Part of a small language model's weights.
Size: 11 layers, width 128, 4 heads of 32, MLP 320 SwiGLU, vocabulary 8192, 4.17M parameters.
Each number is 500 + 25 x the weight over its row's rms, rounded and kept within 0 to 999. Layers, rows and columns count from 0. Numbers have three digits each. The size before them is the row's rms in percent of the matrix's.

# up: layer 2 MLP up, 320x128, rms 0.0731, rows 301-317, columns 0-127
# down: layer 2 MLP down (transposed), 320x128, rms 0.0662, rows 301-316, columns 0-127
# gate: layer 2 MLP gate, 320x128, rms 0.076, rows 302-317, columns 0-127
up301 107:510489509512464478486462521472480493447553486517550519481504543494505508503443487514455519487473528536514509498478474479495522456478449468512478507499491489482524534502499490502536514517505484516505462518495521474552515497472503493499473443490529545503499533483512519493492503489514501529511511475473502494495467482499437529564505529511464494484511483487475535451501472524525470487464
down301 102:468508437503489469466504511463479481519522505507488480509538567498484508491530465519532455513516482446466509533520537498502483504469488496499524514471493522542514492498505494485518489472520501468528506489551499520491488506510481536495471479490549506485472488498472524519497475518513498524489478494528481489503502540532512456492505426467504520555489489519499474497466542546460536488512
gate302 100:512475510460518504510492537493557476475489482515545536477454524467532535528494498512461538493488463484533516528483525528471500529501512516508505498485491482479527462501483505507528516493517494519440501515507496499529485513529503483489481504507417490513492497477505477492522499534456540478463546503502505507477537531480525570529513560496498504505477523471530486548489511515496497493505
up302 101:499503501484511520485496485512472516482487501504434515527461507505487523478498499528529519513508494490452515516481520498528538469523486508492522527482560539525526481483482444510512507511430518525523508527486518459509563484516522470496498506508487479521493490521492515506475479443504551472531547495463488501507465496515517506531518511482507508526548478541451451524476537506499520493507
down302 103:508488486535483468459522468516477491539504507470525487488470496498502490522538443470509496476500504477513475447520497481536478539461478506495502494498494487476478518520516515502468513498552482494561533473478513537513527508499526558479529491494512491473524504497485479466477494513530481514527496518552503498506517582497455440538486459513499481491493508525523476476512484487469519500478
gate303 083:454485504542510520495545496520449472533483474500538478499535509513557509502535538528509477498505473529539483493483494499503510503466523503510461493471516515505542487501551521513507486463510500485527517531478474479523476489543559463522504475475512528480482517485502499526527475517453437524448496491495483478529501497524502487468528478469519462468493481536494501495479516527493458494500
up303 085:472494490490496487520502480452498513490527454516524497485530472533453506492528539546539520469506447499540559495557500486432493467498502517541531515495500463513507514508480549506515550545550538467494508502525508480552505507478512471503497475501511521515499513511552511493503518502485475467529555475474504521512499498501485527486512514473498485493509482496513528463502497520507514516493
down303 085:484508479510500506568530491471509466462496512487475493476528502517536481471484516514493474454494482537530531495480529504513500515466529498484489487499471483491496521464513514493444481527528523472495472522535476471488533496492516490533524502496483492509502511475537520495575450554509506486534510494511482490489489500556517492444491525500494494466481497499456460514477517552519453497464
gate304 104:472498532460512468506449523499517474480480539485509497510488501484478470524478491432470456497482494478500517538484538525491501425470483458503499468488509522523459484508537464489481467551492508529523450469540513491523502529475516467517447485503513472486535510516500536539476484510470483479483507469500517506505499493520507493497555513454520520517482492497543496522490491499505485492509
up304 099:510490465492480533505520475505511522519547503502465510495516489489471476520515496540536493528477516514504477472503505517541503502502539539521456531455509468483522513497488553492499523516507480502458550517492493551522514492505490510485497512478513510488488494517500476442451530507505507474494453483521498528485518469523450506513456506523531525465513510498445462516469508513436472542463
down304 097:454531440492470535504508519472502474508513503464484494506481580472497521465505491480484517492464505511497506530514485495559515500445480496496485516532506546514511513474500517505520523494526547505508468488552480454446507483497480502488460510481515530533502485536510504497453506505539481529458494498467486486498481438464536502530488530484484498516485501535485518511486480494506494473479
gate305 105:485492457523519533494501480529470459480466525539430531476515504542473481502478489511498487517477487520542473506451507495496496468481502528488508510485489478546451461521469485549481474524462478534470506473520476465516508515517542493523466530498444495521461511500526524450477520503468537495484499476479478488483503505482489484519493523505501515499480500488471491490486515490486562514536
up305 109:521487467549501511535443482528465471515496451467533495492520480486516474520491483478441521451540472491515479512524505523460511498491514515485500451542468479510504510476551493501533501502497502467508525467526462535492523449473492497517521525513544517520539524492533514480490507542514510505487515535503490520480451484498497480502513521525499542485453509505504484459481515514521506467469
down305 114:508511511500496489506552528454526494478509514526440452506507511485443515487477511501515515530462533551486490505467518488513498464517468494483489550449513524518473505516449505486495466537489496530504498500512519498491469512503504531519489490476488475456501475506478498521513465518467461444514478478482486450512501469509483502461485497452468471539553503510493522531512529543498508498505
gate306 089:495498478471481477487478525513518458484535510497526510477482494466482477483487492521458476549491491504484501512490502514514500499480507457501526484509470468530491478500503511531446522465553500479512467477500493562463495435521483530476523460476519463509556448480490492461503519498512525512504484487491493438507498471486454493490489538527461489538475503467491541466502508523510506525490
up306 088:541521453501490507502474496534522508504513498493468474465543476467484515501507487502520465536475470467453463528529498512519472502509493459451488488501498520515470480505492488514468499484489471449517509459478480533463458448526470503513542503478505443487495495485435519474511512535488502489520476506509496457528499513500503475462491497538496491513488500447484526476466482526503516494449
down306 090:511484473480496495478490447515511537548538473520556499500535509488499484476513482508504506506527493475492511502508496501515464565475474522465477489501540499501480503467488489489515496500491501490514490477491536465497491515525480490513493511514547508434500535515525523476540466523463481512470466517486526505486497595532486462473507488543508490479544497477491487482485489546551491515495
gate307 096:475507508447474469476528489541511494521515480505485514498521510545550504483531530506486544491520476513503527445514481477510516502507469526498484513497526512454509499520512462512531517501447523505469536506538488514497469499490497527541485497511468448524488476503464478504502488495504472508515498553564495473501528532488433496492488451447523504455477530465536506499494497496495493510495
up307 092:503512510513541484513493499519493514519514457507472517496517481552523489491494477491508543485500510465516492479479505541513494517510516562487526470471506547505513471486493480524532493545470488521450539531520489563546502523501529525550533473530460504481467483503498493462528492511507511478524481532527486525486491489489495482473490544512490543479510494442484477474470512479482531507555
down307 092:461493515529508506487471473516430490491491508544467555481548503512486512521487479475514502525523481480491466493451529513498520531480479476531502487534505493511514498502456536492474515522497453505462482524483498513496511464496466477470496544472555469448497551467511488480490478497537522431493499494471494483489481478501495503498506496525497550538496505489499507477488547520520471511482
gate308 093:545511520552509484544478485498476520534508494516504515553536493531503506506458496540530483504501491478486521483482513515484485483490505492484489504478466481486515510465504532488460486512535525526474533524486507532477579498506478488464515540528480479531481508492557559488519466501531530522500491501495488492521485502539516463489496515455468479497531502453507503520511540528489562490496
up308 102:491501517508484435530462500517482515520505507541467550459503499508482491493499523502495521526521499497476508462514493537510455479513496545513487473540487486531552499504445502498504483510496487497486529525510488484556504522494462518494514540492458480503465533444503521514487502475500485512538499519487494543501473527510455484482500512482434544474517521451512494511474480510531503552482
down308 100:522463490498492474496497553549506458503520516509522507499528491508498502520491486456476508477462521531494533475525514526483524459584478511486518542536494458476516466521501525498477501508489542505546520540500532503494508506514481534462505532519457498489540490495518478518493486519499496513538466486476511485505448508507471521528522536466530531445493511524528512476521489478473527485486
gate309 106:482514472492525457530532521531504532541521474503517480491487459498493454521558498501568535520530514554523462472486491491506520527503482513528529506502532434516523541505492523526521478500511507500485497511463493520535494539513489507477489490473488534501484534485496512476496537504503545509499499498502489535507480513454490472482485523438528498516444505493500528519493499512512539474461
up309 104:468517498469470509509517493502536487492537467491486487495478479503505443488527455463525544513494500465472495459484457529560530496492491486547507470489453510488469517465472453487495491529481520523502500504501534502501462500538517527537480502507487488438464510472437473503518550491498486503492488508508531488446490511478503488502506493488496502473488478497528504464512457456473506517495
down309 105:527513526539507524508483464510485474479553482475483485521513489492495520529505491491511509517527533503482518471514525497458470530525477472472518494508512532512504529505501506526524447499510518475472529485519509522465473499455478519508498477455508478531500514509556482469470468531523509465446556552502485506510503463510469461502510471564481469516521522496486526483488499548463486481484
gate310 085:488518490517489516488546513478490493489501529547472464515484471483490502499533521483501494508456463461488515486502498466493495505508483503498500466486517502473463452444467519519508542541508516490518539487455459517446497477541460515461467484518488474490440455514466479501466510519497500504516472465518518450465525486469515501509518524498514508508472511502471470537522473479484507482451
up310 085:464435537541521485517496507478471530476496500490535519550472499525463495489496530512470495496523548465508512486491541503486524454484512505520494513447493492548506495515552501455519500473499482503523499492505531449504521530486464455540501473505491498531565517485485504493546482477495519449525524505467500501489499522498510493474510487512516461468507472501543509511517478512511476475537
down310 087:502550510498477539498555495459493480493474526495501469497512538476430513501530476499500488475462490492492473538565531487486509457523482497545532487499481506523471527479485497477530478534512526498469499512471478506496532490523489471497498490501533488532518457513465465481478503463509504509503456476488491496495536543500501526517508484459529477474536457517478460536525516521492508525466
gate311 091:531508480503474503463544490544483477456483520544479477549525533493497510534515475516464496455459513502521458491479466517529493497472507489521492501535490490523501499532541470515555484485491469494504509530477516480485519510466523526527504517508497479506494502510503518538480522551558477491526515504461480479546495489494538507491497523552525512467478459523496554474501479504482543510517
up311 087:527486515471513511501468487491466527492542461476514473528529512492428555478512534492521494523520517496527462484503525489494503460547481551504517484503513489500520489466489521471512498515492504497516479467492502479470465492481486426478486458500513508542523492509532525474524481457502508492475501494497489513487474455513541461481513508519484445542519476501500519502487455528537536481505
down311 093:447490511499506498475448537500496492477527498525463494483540480507491523526510495504519525473454502514556549536496456511475519477423532499497476560498511500512513513511511485512470512513473533534468463522523513475490562506492490504546521532487509516509499467462508519542537447518465508500543469503476523475485522499504525511478483502513496525494480535510509525490507507489483512511493
gate312 107:488515517494465539539475534450471474466488475515515524465548564485466518459484502503485487504515433507524524479472461511495520500450504509490493482514493498492476473557492500514506482508507518556502542491503481476484494512487555495507462518490511533492513476522494488552480489485473542542527479538480503475520511484470483539490511479527500490505490487488504499533512469538505477519530
up312 111:508495517517502516539498526495458494513554456527507543488517514467481539499510500517499507467514503547563527464502484455483542474485539491497537483539538486484480505507488518533525494523516548497535516454470513499507512517483528494482480476484529529434496536499525517523514493509473519519515491511487501479469479503460495525516485518529494523540433509506517504524495447512522492519504
down312 111:509485494457524475547465515540496493526519531499509520504494454484510528510489518502497513471543484527502534512503504480492493560484474464459490521492498501525544517463503476528483509494479517472521507471485498516503508508494522502483533497522516492460483469505553546544500487483508537498527540552491458514511482448537458484440482550453495487502472534486532516505493522502530497515491
gate313 098:495511485492478501486519517488543470540509513465482564490498527494480450498468479483474495490510497484493517536506503557531527471460513473524521478480439503485438498531509517523487493489513502485483532528520487509495466482514509545532466552489526501479502518505510528547484503443496455557509496490500484486540477445467490536519508498499508514494486520506520506486528471497489474528522
up313 103:511495493489492457459524513499483497513501529482466520488482514526494511507478497522473477519497502501447513545522489557543490532493524487491532484473461560490504501528489518529521504463494465495501480558495485528505500491519529530543465528508483515441509526483502503506526501501521458500452510461467505499516467498496496533505474547520481521546481531439462501542523483489523484482512
down313 100:533503514499531430477509505491485508488495497525459482506516484506498567482491481550508477526553508526473496455480505525564492530479535524508506481480532516484503489486486517506524504499510441556502510509457496536511529495506506476493500514514473472497505518486522481492561512543481488433482514485512499475504514499555515502518513501506465541538501487488476482549492482510517495485517
gate314 101:508480427474433506484492502475525495454453524511524472522527501517471491493510541477481530561474475478536462494491513497492467469493512538526512481504457538505468487493513458484523482519509477523530499497522484519467509539504490451530494542483480472496524506485485480495526480488522479507484507522484532516485519504533524561516512535506508517514461463482516495494534458488505493493514
up314 095:467497509529549536506510522477496512520526485462517522480491468478507474508554465501518514463551496497435493513509451505484504514490517490481501550492525460466507526466508489462521509471518480497493504506488509492548483470494481532477481492532524523518430500509464476520485567527545496485534486525542531488495468468520488521507515487496505521479515521487500492483523496494534467487470
down314 099:514485471482477549526506502440505453472514565506508478527540509507520512526490530512510512450485492478551500483481481472501532531496496500525475466539478525476487517521548489452541470505492484493530495495526510478472456501514516486534508491519537488506466489517445504490469511455509493476483492521493497474515489469475522547522494458515490491468503501560521496497494480468492489469484
gate315 098:512488534532462497497506526522531526532492515523530487517495480516527523501501533470516472489486465463489455465527526510494484488496544520562528500531460481445502502483519476511540492538506468514475503526505482508518535474511539474501490503525474539492533480500467480534518506528476496468514524456507491518479512492473470517507471493520486516459491506465552478479491435496477539518463
up315 093:505451498533467454528528543514524565514517476514512469523513482511474495470532509498496450495510500535522482502499507487453481483490515473543511509532515475491474510523501494494514474521455521508515540540473506479469446481494510489508509481478529533514520507492526528537470487479481506522530491501559489488483515493494496557511488534549490545508471494481451489495529488532525511537494
down315 094:516481483473509514516473489569554511527509458516511524511491497523493515478464522543544473526501501451468504499507546506469465543479501515513513469485449465501500504497499534508469453473492520492500539488456476507494531484485499476511489512496503492485535492486494512473507482504488464490517516527500484502557492546516450495463504490536466521500466563473467481472483518520473515490488
gate316 093:476492509510488511491530468484510463508526451514497502520486469492483501539540526502466478531475435476500516511464477495499541510486531528518527489463515479500512503487496523445502498513522484465503499551558519501556498458511501475472455519505489497426526520521495518486513513496438463491501500481523505485499472476523486487528504519470504532533495498497502465486516509500504439532515
up316 095:484492518489461533495534509476522497478492477500449503468463501487493537470450480482478474524514456494494457478497511494520486513493452486480527479504512550480496482490495444501479548516516486471534503472493490524468518502471551482557511513487506538482505451521508521512483513519512524483519530448564460470508510497485491522517511469537533519484470496469489490539473504523492515476505
down316 097:468499485468497501431503568500495506524497460536491524503478455532487485477471491486524534523484469479481479513479503489546497459527447506481527529463503526470514490487548486535484524524474518531520488469490511520466510504528466491541494496501515551486510475547516535516499460481483533498527445468506463486497506501531492482516496521518505511514529529512504536467481471494507518499507
gate317 104:489514507509522530470451497517489485503475466460480492527557525486541498505435494491533518512472463479478458532465510487542541492498490462492480503519540525445461477500508479457474538479528470521472523477544475496464526516507491475520485504524507516498503504512475484498494488488536529504497480487487510542491505495475511523478547467522501427471489475491497500497481467506470488503497
up317 111:530493541470469476528477525481475509483508525518508531499461485430482539484515521487512457451533532504524515476471544463517494485493531468495520510480461534511527533547501490512540488521472548528548505506466502502489527505509511484487490522477526526509507506520508508522530520507497491479507524461520494428503484504481512492507459535503497504487540513524528504518521534450531512504484